config = dict(
    n_layer=11,
    d_model=224,
    n_head=4,
    n_kv_head=1,
    head_dim=64,
    d_mlp=576,
    vocab_size=2048,
    activation='swiglu',
    norm='rmsnorm',
    norm_place='pre',
    norm_eps=1e-05,
    positions='rope',
    rope_base=10000.0,
    rope_fraction=1.0,
    qk_norm=False,
    attn_scale=0.125,
    bias='none',
    tie_embeddings=False,
    parallel_block=False,
    extras=['capped logits'],
    init='uniform',
    init_std_qkv=0.0334,
    init_std_o=0.0414,
    init_std_up=0.0477,
    init_std_down=0.0477,
    optimizer='adam_hyperball',
    lr=0.0068,
    beta1=0.9,
    weight_decay=0.0,
    lr_head=0.00804,
    grad_clip=2.0,
    warmup_steps=200,
    schedule='wsd',
    decay_fraction=1.0,
    decay_shape='square',
    final_lr_fraction=0.0,
    batch_tokens=65536,
    seq_len=512,
    doc_mask=False,
    train_tokens=327300000,
    steps=4995,
    dataset='wikipedia_en',
)
Each number is 128 + 24 x the weight over its row's rms, rounded and kept within 0 to 255. Layers, rows and columns count from 0. The size above them is the row's rms in percent of the matrix's.

# layer 4 MLP up, 576x224, rms 0.0477, rows 458-486, columns 112-223
size [101 104  98  97 110 103 101  97  98  92 103  99  97  98  99 100 101 100  96  98 101 102 100 101 103  99  96 100 100]
[[125 149 124 109 161 129 111  99 144  88 101 103 107 103 102 127 108 106 142 144 127  98 115  92 121 141 106 178 152  84 170  86 105 137 136 134 107 144 140 117 140 130 130 104  91 140 131 112 126 115 147 173 172 140 164 146 145 151 125  97 135 103  80 129 166 132  88 125 139 106  74 131 180 104 133 174 113 100 126  98 115 131 138 120 110 120 115 117  89  51 141 123 127  94 106 106 111 143 122 132 111  79 138 117 141 110  93 106 125 134 108 139]
 [155 119 121 120 178 139 113 118 138 162 125 127 164 125 117 149  70 118 118 120 136 130 121 154 143 133 116 143 111 108 114 120 135  79 131 122 154 141 147 117  88 139 148 137  76 154 103 115 104 138 180 138  57 123 127 117 139 129 141 173 120 119 142 136 158 110 163 144 146 152 102 157 125 126 109 140 136 164  89 151 136 111 154 109 117 106  67 167 137 131 102 176 153 112 102 142 124 137 141 113 147 128 130  97 161 113 137 117 135 137 123 136]
 [ 81 124 127 140 148  89 122 114 147 107 149 138 131 125 111 101 100 144 111 105 104 181 119 153 132 107 116 141  90 137 137 140 100 120 136 157  75 124 180 139 114 151 171 107 139 144 182  91 137 132 119 148 159 126 139 118 142 145  99 115 126 143 113 160 107 109  95 116 179 140 121 125 105 122 109 143 142 110 104 119 128 122  66 128 168 120 169 128 160 117 168 130 122 138 101 111 107  87 153 120 140 128 117 102 126 102 149 139 129 104  79 111]
 [122 140  91 111 133 108  83 155 157 123 143 145 124 121 152 131  99 136 167 103 150 134 123 107 165 165 137 150 120 104 149 132 154 130 111 149 136 140 107  81 151 128 138 121 112 143 153 120 140  99  95 129 103 143 137  89 143 134 117 117 145 117  88 169  97 109 118 112 131 113 104 103  96 121 141  79  94  94 125 168 164 156 147 127 122  68 104 112 117 132 110 130 136 155 104 121 145 139 179 140 121 115  97 137 156 107 114 128 122  75 102  89]
 [193 148 154 145 131 153  73 140 120 157 132 141 132 131 115 128 117 105 138 178 112 162 148 158 121 145 121 130 160 176 111 135 144 117  97 111 116 127 135 106 157 125 159 130 147 126 121 112  88 127 112 148 108 155 142 102 135 138 138 139 146 153 135 122 128 114 106  80 121 134 118 124 149 120 135 135 111 159 136  90 150 106 116 186 116 159 189  96  99 127 148 101  54 115 132 109 119 139 137  79 114 131 105 150  95 132 138 109  98 138 119 124]
 [171 126 145 120 129 105  97 121  81  79 131 123 114 171 144 116 128 153 154 118 106 109 141 176 144 138 125 181 122 149 130 110  85 148 113 112 112  99 143 153 100 124  87 108 109 126 124  89 163 167 142 104 127  82 164 116 116 101 159 125 120 136 139 119  96 172 160 149 129  98 165 117 106 146 123  86 148 124  93 132 164 128 145 113  97 135 145 130 163 123 150 130 114 114 148  97 115 110 165 152 128 153 150  92 102 120 146 174 135 128 126 122]
 [110 175 120 101 146 150  93 165 122 165 157 163 186 132 118 106 117 173 118 145  86 166 108 101  98 140 140 156 141 154  89 123 108 114 130 146 106 103 101 136  97 125 134 175 147 147  83 130 106 109 145 176 135 147 130 141 155 144  93  99  91 183 138 150 101 132 156 149 118 113 102 103 126 150 127 111 142 154 140  90 142 105 155 112 126 100 160  69 111 115 189 186 116  88 110 129 140 108 130 101 130 131 137  84 149 152 149 113 154  90 130 146]
 [130 156 145 152 103 127 111 132 141  95  79 109  95 140 106 109 107 126 152 132 103 143 120 146 112 115 128 107 126 158  83 116  76  96 106 186 114 127 147 136 148 138 114 124  87 101 147  50 131 145 119 127  98 110 167 121 146 118 139 140 118 111 180 128 121 136  95 134 123 138  91 159 167 143 114  87 134 163 149 127 137 137 157 130 105 110 156 114 103 131 121 177 131 126 172 133 105 136 129 167 116  97 104 123 137 156 127 111 134 141 142 183]
 [113 119 106 157 157 151 123 124 137 108 130 131 151 137 107 108  72 108 120 151 124 126 168 139 117 122 139  73 135 136 154 107 107 146  93 116 108 138 164  94 105  86 150 121 133 157 122 162  81  97 151 142  85 110 140 113 138 124 153  99 107 116 123 143 102 124 148 177 123 137 129 127  98 138 108 125 137 185 109 109 150 100 128 123 139 168 142 127 115  91 100 142 139 160  67 128 125 140  99  84 119 147  88 155 122 138 127 125 167 158 146  95]
 [175 103 116 164 127 121 166 150  98 102 126 121 113 167 143 116 102 135 125 130 150 107 127 114 128 149 142  89 113 157 138  91 148 101 111  96 150 163 144 101 134 128  88 157 132 115 106 132 127 123 126 113 103 114 135 162 103 145 135 132  98 168 107 153 116 119 160  94 134 122 137 136 127 117 104 147 142 106  97 105  92 201 121 132 166 118  89 132 125 159 136 120 180  89 130 106 159  99 156 139 113 116 129 122  99 132 134  79 119  83 118 137]
 [ 93 142 128 111 117 124 142 148 147 140  95 164 124 143 102 126 126 111 133 138 121 178 122 195 157 137 124 163 135  94 125 159 116  84 134 148 156 190 153  99 136 134 196 140  88 149  91 144 144 163 130 154  82  78 165 109 124 124 137  76 102 128 145 104 154 106 113 138 132 136 186 164 141 139 104 146 106 150 131 121 118 157 186 140 121  95 146 129 126 134 107 129 143  96 114 143  91 109  95 116 148 152 133 128  87 139  82 126 121 131 132  96]
 [133 128 133 117  49 146 160 103 134 117 153 118 167 104 123 116 174 132 113 177 171 109 100 133 152 158 145 112 145 129 143 133 138 150 158 117 143 105 130 155 180 139 138 101 132 137 131  94 150 109 129  94 108 199  95 115 123 141 144  96 157 159 113 132 126 136 121 163  94  82 120 123 128 109 129 129 122 104 107 158  94 140 108 135 125 101 136 169 143 145 131 105 143 136 154 188 165  99 125 105 139  94 154 148 111 109 169 129 126  90 114  93]
 [137 149 146 154 108 113  98 163 148 137 127 152 128 120 162 116 139 130 178 143 112 144 109 119 116  93 153 182 135 127  86 145 165 144 128 157 154 124 183 137 121 110 139 123 111 137  97 130 115 172 136 139 140 135 109 163 120 120 137 142 101 123 117  87 132 138 127 136 132 131 146 129  77 129 106 122 137 125  95 122 111 141 157 151 109 181 101 153 143 134 101 144 115 143 133 147 170 131  97 131 130 156 105 141 141 104 103  79 133 163 101 148]
 [153  99 111 150 103 139 135 150  99 153 117 147 129 101 125 140 112 222 126 110 149 123 135 115 118 125 172 146 141 135  93 139 174 117 110 116 130 110 116 139 121 132 121 126 132 134 112  79 147 117  85 158 149 151  94 176 132 138 135 122 142 145  79 171 111 140 131 112 127 116 123 123 123 126 103 116 104 108 169 106 119 123 112 134 135  94 108  89 143  66 103 107 120 127  76 156 127 108 140 137 128 125  98 114 116 136  74 136  79  83 133 148]
 [145 131 131 135  88 144 122 154 107 166 112 142 121 103 149 120  84 116 113 141 110 146 139 107  82  69 120  74 114 138 145 164 113 102 149 121 133 113 144 133 162  57 124 145 136 160 116 131 145  96  68 128 118 139 115 135 155 118 117 149 104  92 141 160 130 103 114 107  75 138 107 177  85 153 179 160 154 157 154 133 120 152 133 121 132 140 101 141 137 123 168 139 124 155 122 128 164 132 156 116 109 134 170 106 143  95 123 113 146 143 125 151]
 [123 131 133 131 127 140 114 152  84 152 134 160  70 115 119 128 140 111 120  98 122 144 154 148 118 141 158 104 185 150 143 120 126  90 104 108 122 121 153 106 179 122 121 138  95 136 138  82 157 171 148 122 117 106 146 148 137  94 141 155 153 125 171 137 152  48 153 127 137 154 146 112 164 153 105 127 107 165 139 165 141  88 118  93 129 107 145 159 110 149 134 159 125 119  97 170 125 126 101 114 135 138 128 149 128 130 126 158 104 119 108 125]
 [115 158 142 129 141 146  94 113 143 143 101 106 124 189 160 131 140 149 164 108 174 147 138 163 101 111 120 184 144 141  96  94 110 129 134 151  84 171  93 127 117 110 150 142 133 114  93 166 197 162 162 156  98 109 138 111  94 131 165 128 110 135 121 156 139 148 118 134 106 122 110 135 111 157 138 152 116 120 118 130 152 103 117 139 126  86  99 107 139  80  96  99 135 123 152 144 131 134 157  95 110  96 171 108 139 127 126 126  92 155 140 115]
 [113 125 143 128 124 116 160 116 151 102 143 142 141 163 141 135 125 104  97 113 153 123 171 157  80 125 156 171 147 100  85 147 160  82 141 105 104 162  72  93 128  90 135 128 151 121 103 173  87  75 127 138 162 128 131 164 131 110 149 142 135 127 110 140 118  98 153 118 120 133 125 130 132 124 140 123 106  99 129 111 153 116 108 109 125 139 121 147 144 132  96 123 115 142  70 152 102  93 117 145 148 102 128 116 148 114 133 108 147 131 118  96]
 [130 134 160 102 117 136 113 157 143 119 109 106 125 143 103 151 145 139 190 103 144 144 115 205  84 106 101 166 100 103 139 127 109 116 155 146 156 149 156 142 121 110  96  80 102 131 130  91 128 165 164 142 135 118 127 110 168 133 163 139 203 105 138 122 136 149 119 122 112 106 144  92 168 138 136 125 134 180 135 105 144 115 108 143 148 144 109 104 109 101 168 144 139 131 141  99 154 110 168 137 108 154 199 119 123 110 131 117 103 154 100 132]
 [114 125 146 125 126 117 149  98 147 130 165 153 171 119  65 106  72 142 111 130 112 158 153  95 155 146 134 145 121 114 116 163 132 116 134  93 107 147 172 124 126 144 122 131  89 177 128 149 135 136 111 137  85 133 129  85 147  85 148 116 132 144 130 172 104 149  99 143 171 133 128 140  89 140 126 149  82 127  71 152 113 107 106 145 147 141 131 133 148 125 118 151  98 133 139 173 155 127  96 117 124  87 114 134 125 173 156 141 139 101 107 115]
 [123 115 125 121 102  91 140  97 143 132 151 115  99 159 126 142 102 129 102 127 146  77 133 144 134 154 118 126 176 131 164 143 165 112 139 131 127 138 155 112 116 100 148 130 153 118 170 124 150 132 111 176 158 135 131 124 112 138 155 132 140  76 128 137 127 154 141  91 136 113 134 133 123 152 127 125  89 154  83  62 134 110 147 116 104 137 144 139 150  90 130  88 134 137 110 100 147 106  91 151 134 152 174 122 140 141 165 171 101 135 134 131]
 [142 155 104 112 105 127 143 135 117  89 151 129 142 176 133 145 127 102 126 125 164 146 109 111 168 144 140 156 129 122 150 123 183 117 135 153 154 105  98  90 138 125 107 131 137 114 105 166  57 115 179 158 157 158 123 134 121 188 172 138 179 114 169  86 143  88 163 149 145 100 182 139 116 125  94 134 141 150 127 135 124 138 149 119 117 113 120 139 154 153 157 135 102 139 101 154 120  97 148 117 118 140 107 108 124  79 115 150 133  91 149 130]
 [170 138 153 119 123 127 119 118 166 119 130 142 119 120 108 126  91 110 156 135 159 142 157 112 163 165 127 141  96 123 146 128 113 118 210 129 147 112 139 147 119 136 168 100 132 106 113  94 132  97 106 140  91 122 167 133 124 101  94 127 137 139 125 193 103 140 110 150 105 152 166 124  86 127  96 146 126 133  94 124 105 156 120 122 148 171  99 115 139 187 115 148 114 119 129 116 123 141 136 100 139 155 140 168 133 129 157 114  88 121  91 120]
 [159 160 160  83 111 144 114 127 134 179 133 126 131 118 113 135 129 156 105 104 100 121 106 107 116 119 121 108 108 137 137  95 110  96 158 121 140 170 152 191 131 116 112  90 138 138 111  91 137 122 125 127 153 125 154 104 170 106 158 122 118  99 126 137 123 101 133 104 100 173 103 139  98 141 129 173 127 129 135  76 130 142 130 116 113 125 114 128 173 138  97  96 137 100 111  74  81 134 149 123 184 154 103 110 135 157  99 132  93 162 102 155]
 [127 143 111  87  91 102 131 120 130  99 160 128 118 171 125 114 107 107 169  91 176 118 167 144 150 137 138 180 138  89 122 120 108 123  94 132 114 137 141 128 141 107 119 115 121 120 138 108 131 110  98 115 102 115  98 119  92 130 163  97 124 113 156 144 124 165 120 140 118 124 143 145 112 186 162 108 131  72  79 138 136  99 135 103 108 165 127 118 110 130 139 162  79 107 146 142 111 111 137 101 111 139 150 110 104 152 139 174 118 111 126 102]
 [101 165  96 107 119 163 101 106 109 122 138 150  89 111 154  93 115 115  97 122  99 130 159 115  96 133 140 151 131 141 119 136 122 130 151 132 112 123 107  89 135 193 150 124  94 119 122 160 150 128  91 139 165 142 116 144 111 179 104 131 128 116 106 104 103 171 103 106 135 157 122 138 154 127 105 149 154 126 105 120 166 120 103 117 139 111 124 141 147  97 163 146 140 113  79 167 101  96 119 151 117 120 123 132 134 115 103 145 183 122 116 153]
 [121 134 144 140 132 163  89 105 117 124 127 104 111 134 134 164 167  96 149 125  96 105  92 108 162 145 148 146  97 153 158 118 110 148 153 109 144  87 154 119 103 119 186 137  51 130 107 160 156 133 118 134 111 101 138 113 121 131 162 166 138 103 171 164 162 160  89 141 176 151 152 141 121 155  93 121 143 171 165 132 104 136 123 112 134  75 119 128 157 138 137 134 146 109 133 134  98 120 157 145 115 123 133 125 115 112 101 115 120 106 130 128]
 [102 157 146 106  90 126 155 148 117 140  86 180 113 105 114 111 156 142 131  63 147 140 181  99 159 131 134 105 138 156 150 148  93 113 155 145 136 176 154 147 152 108 141 127 117 114 124 135 131 116 121 135 101 154 132 133 104 110 127 146  91 124 175  97 115 140 160 107 109 156 118 136  71 126 115 156 112 104 108 135 139 157  98  91 156 119  86 116 101 135  58 144 131 128 149 110 116 134 124 122 151 114 147 145 152 136  96 151 112 134 133  74]
 [125  79 145 143  92  88 132 133 162 168 176  99 140  84 114 165 116 120 133 119 123 153  99 102 126 166  76 119 129 133 139 114 113 178 166 132 108 118 104 118 158 118 148 124 148 126 129 129 104 101 136 119 155 147 121 121 133 120 149 148 124 129 163 117 137 126 119  85  92 156 140 151 121 165 117 111 104 172 116 184 102 130 115 117  96 120 145 113 126 124 136  77 130 147 139 137 147 113 166 134  99 143 136 111  98 173 157  92 151  95 107 151]]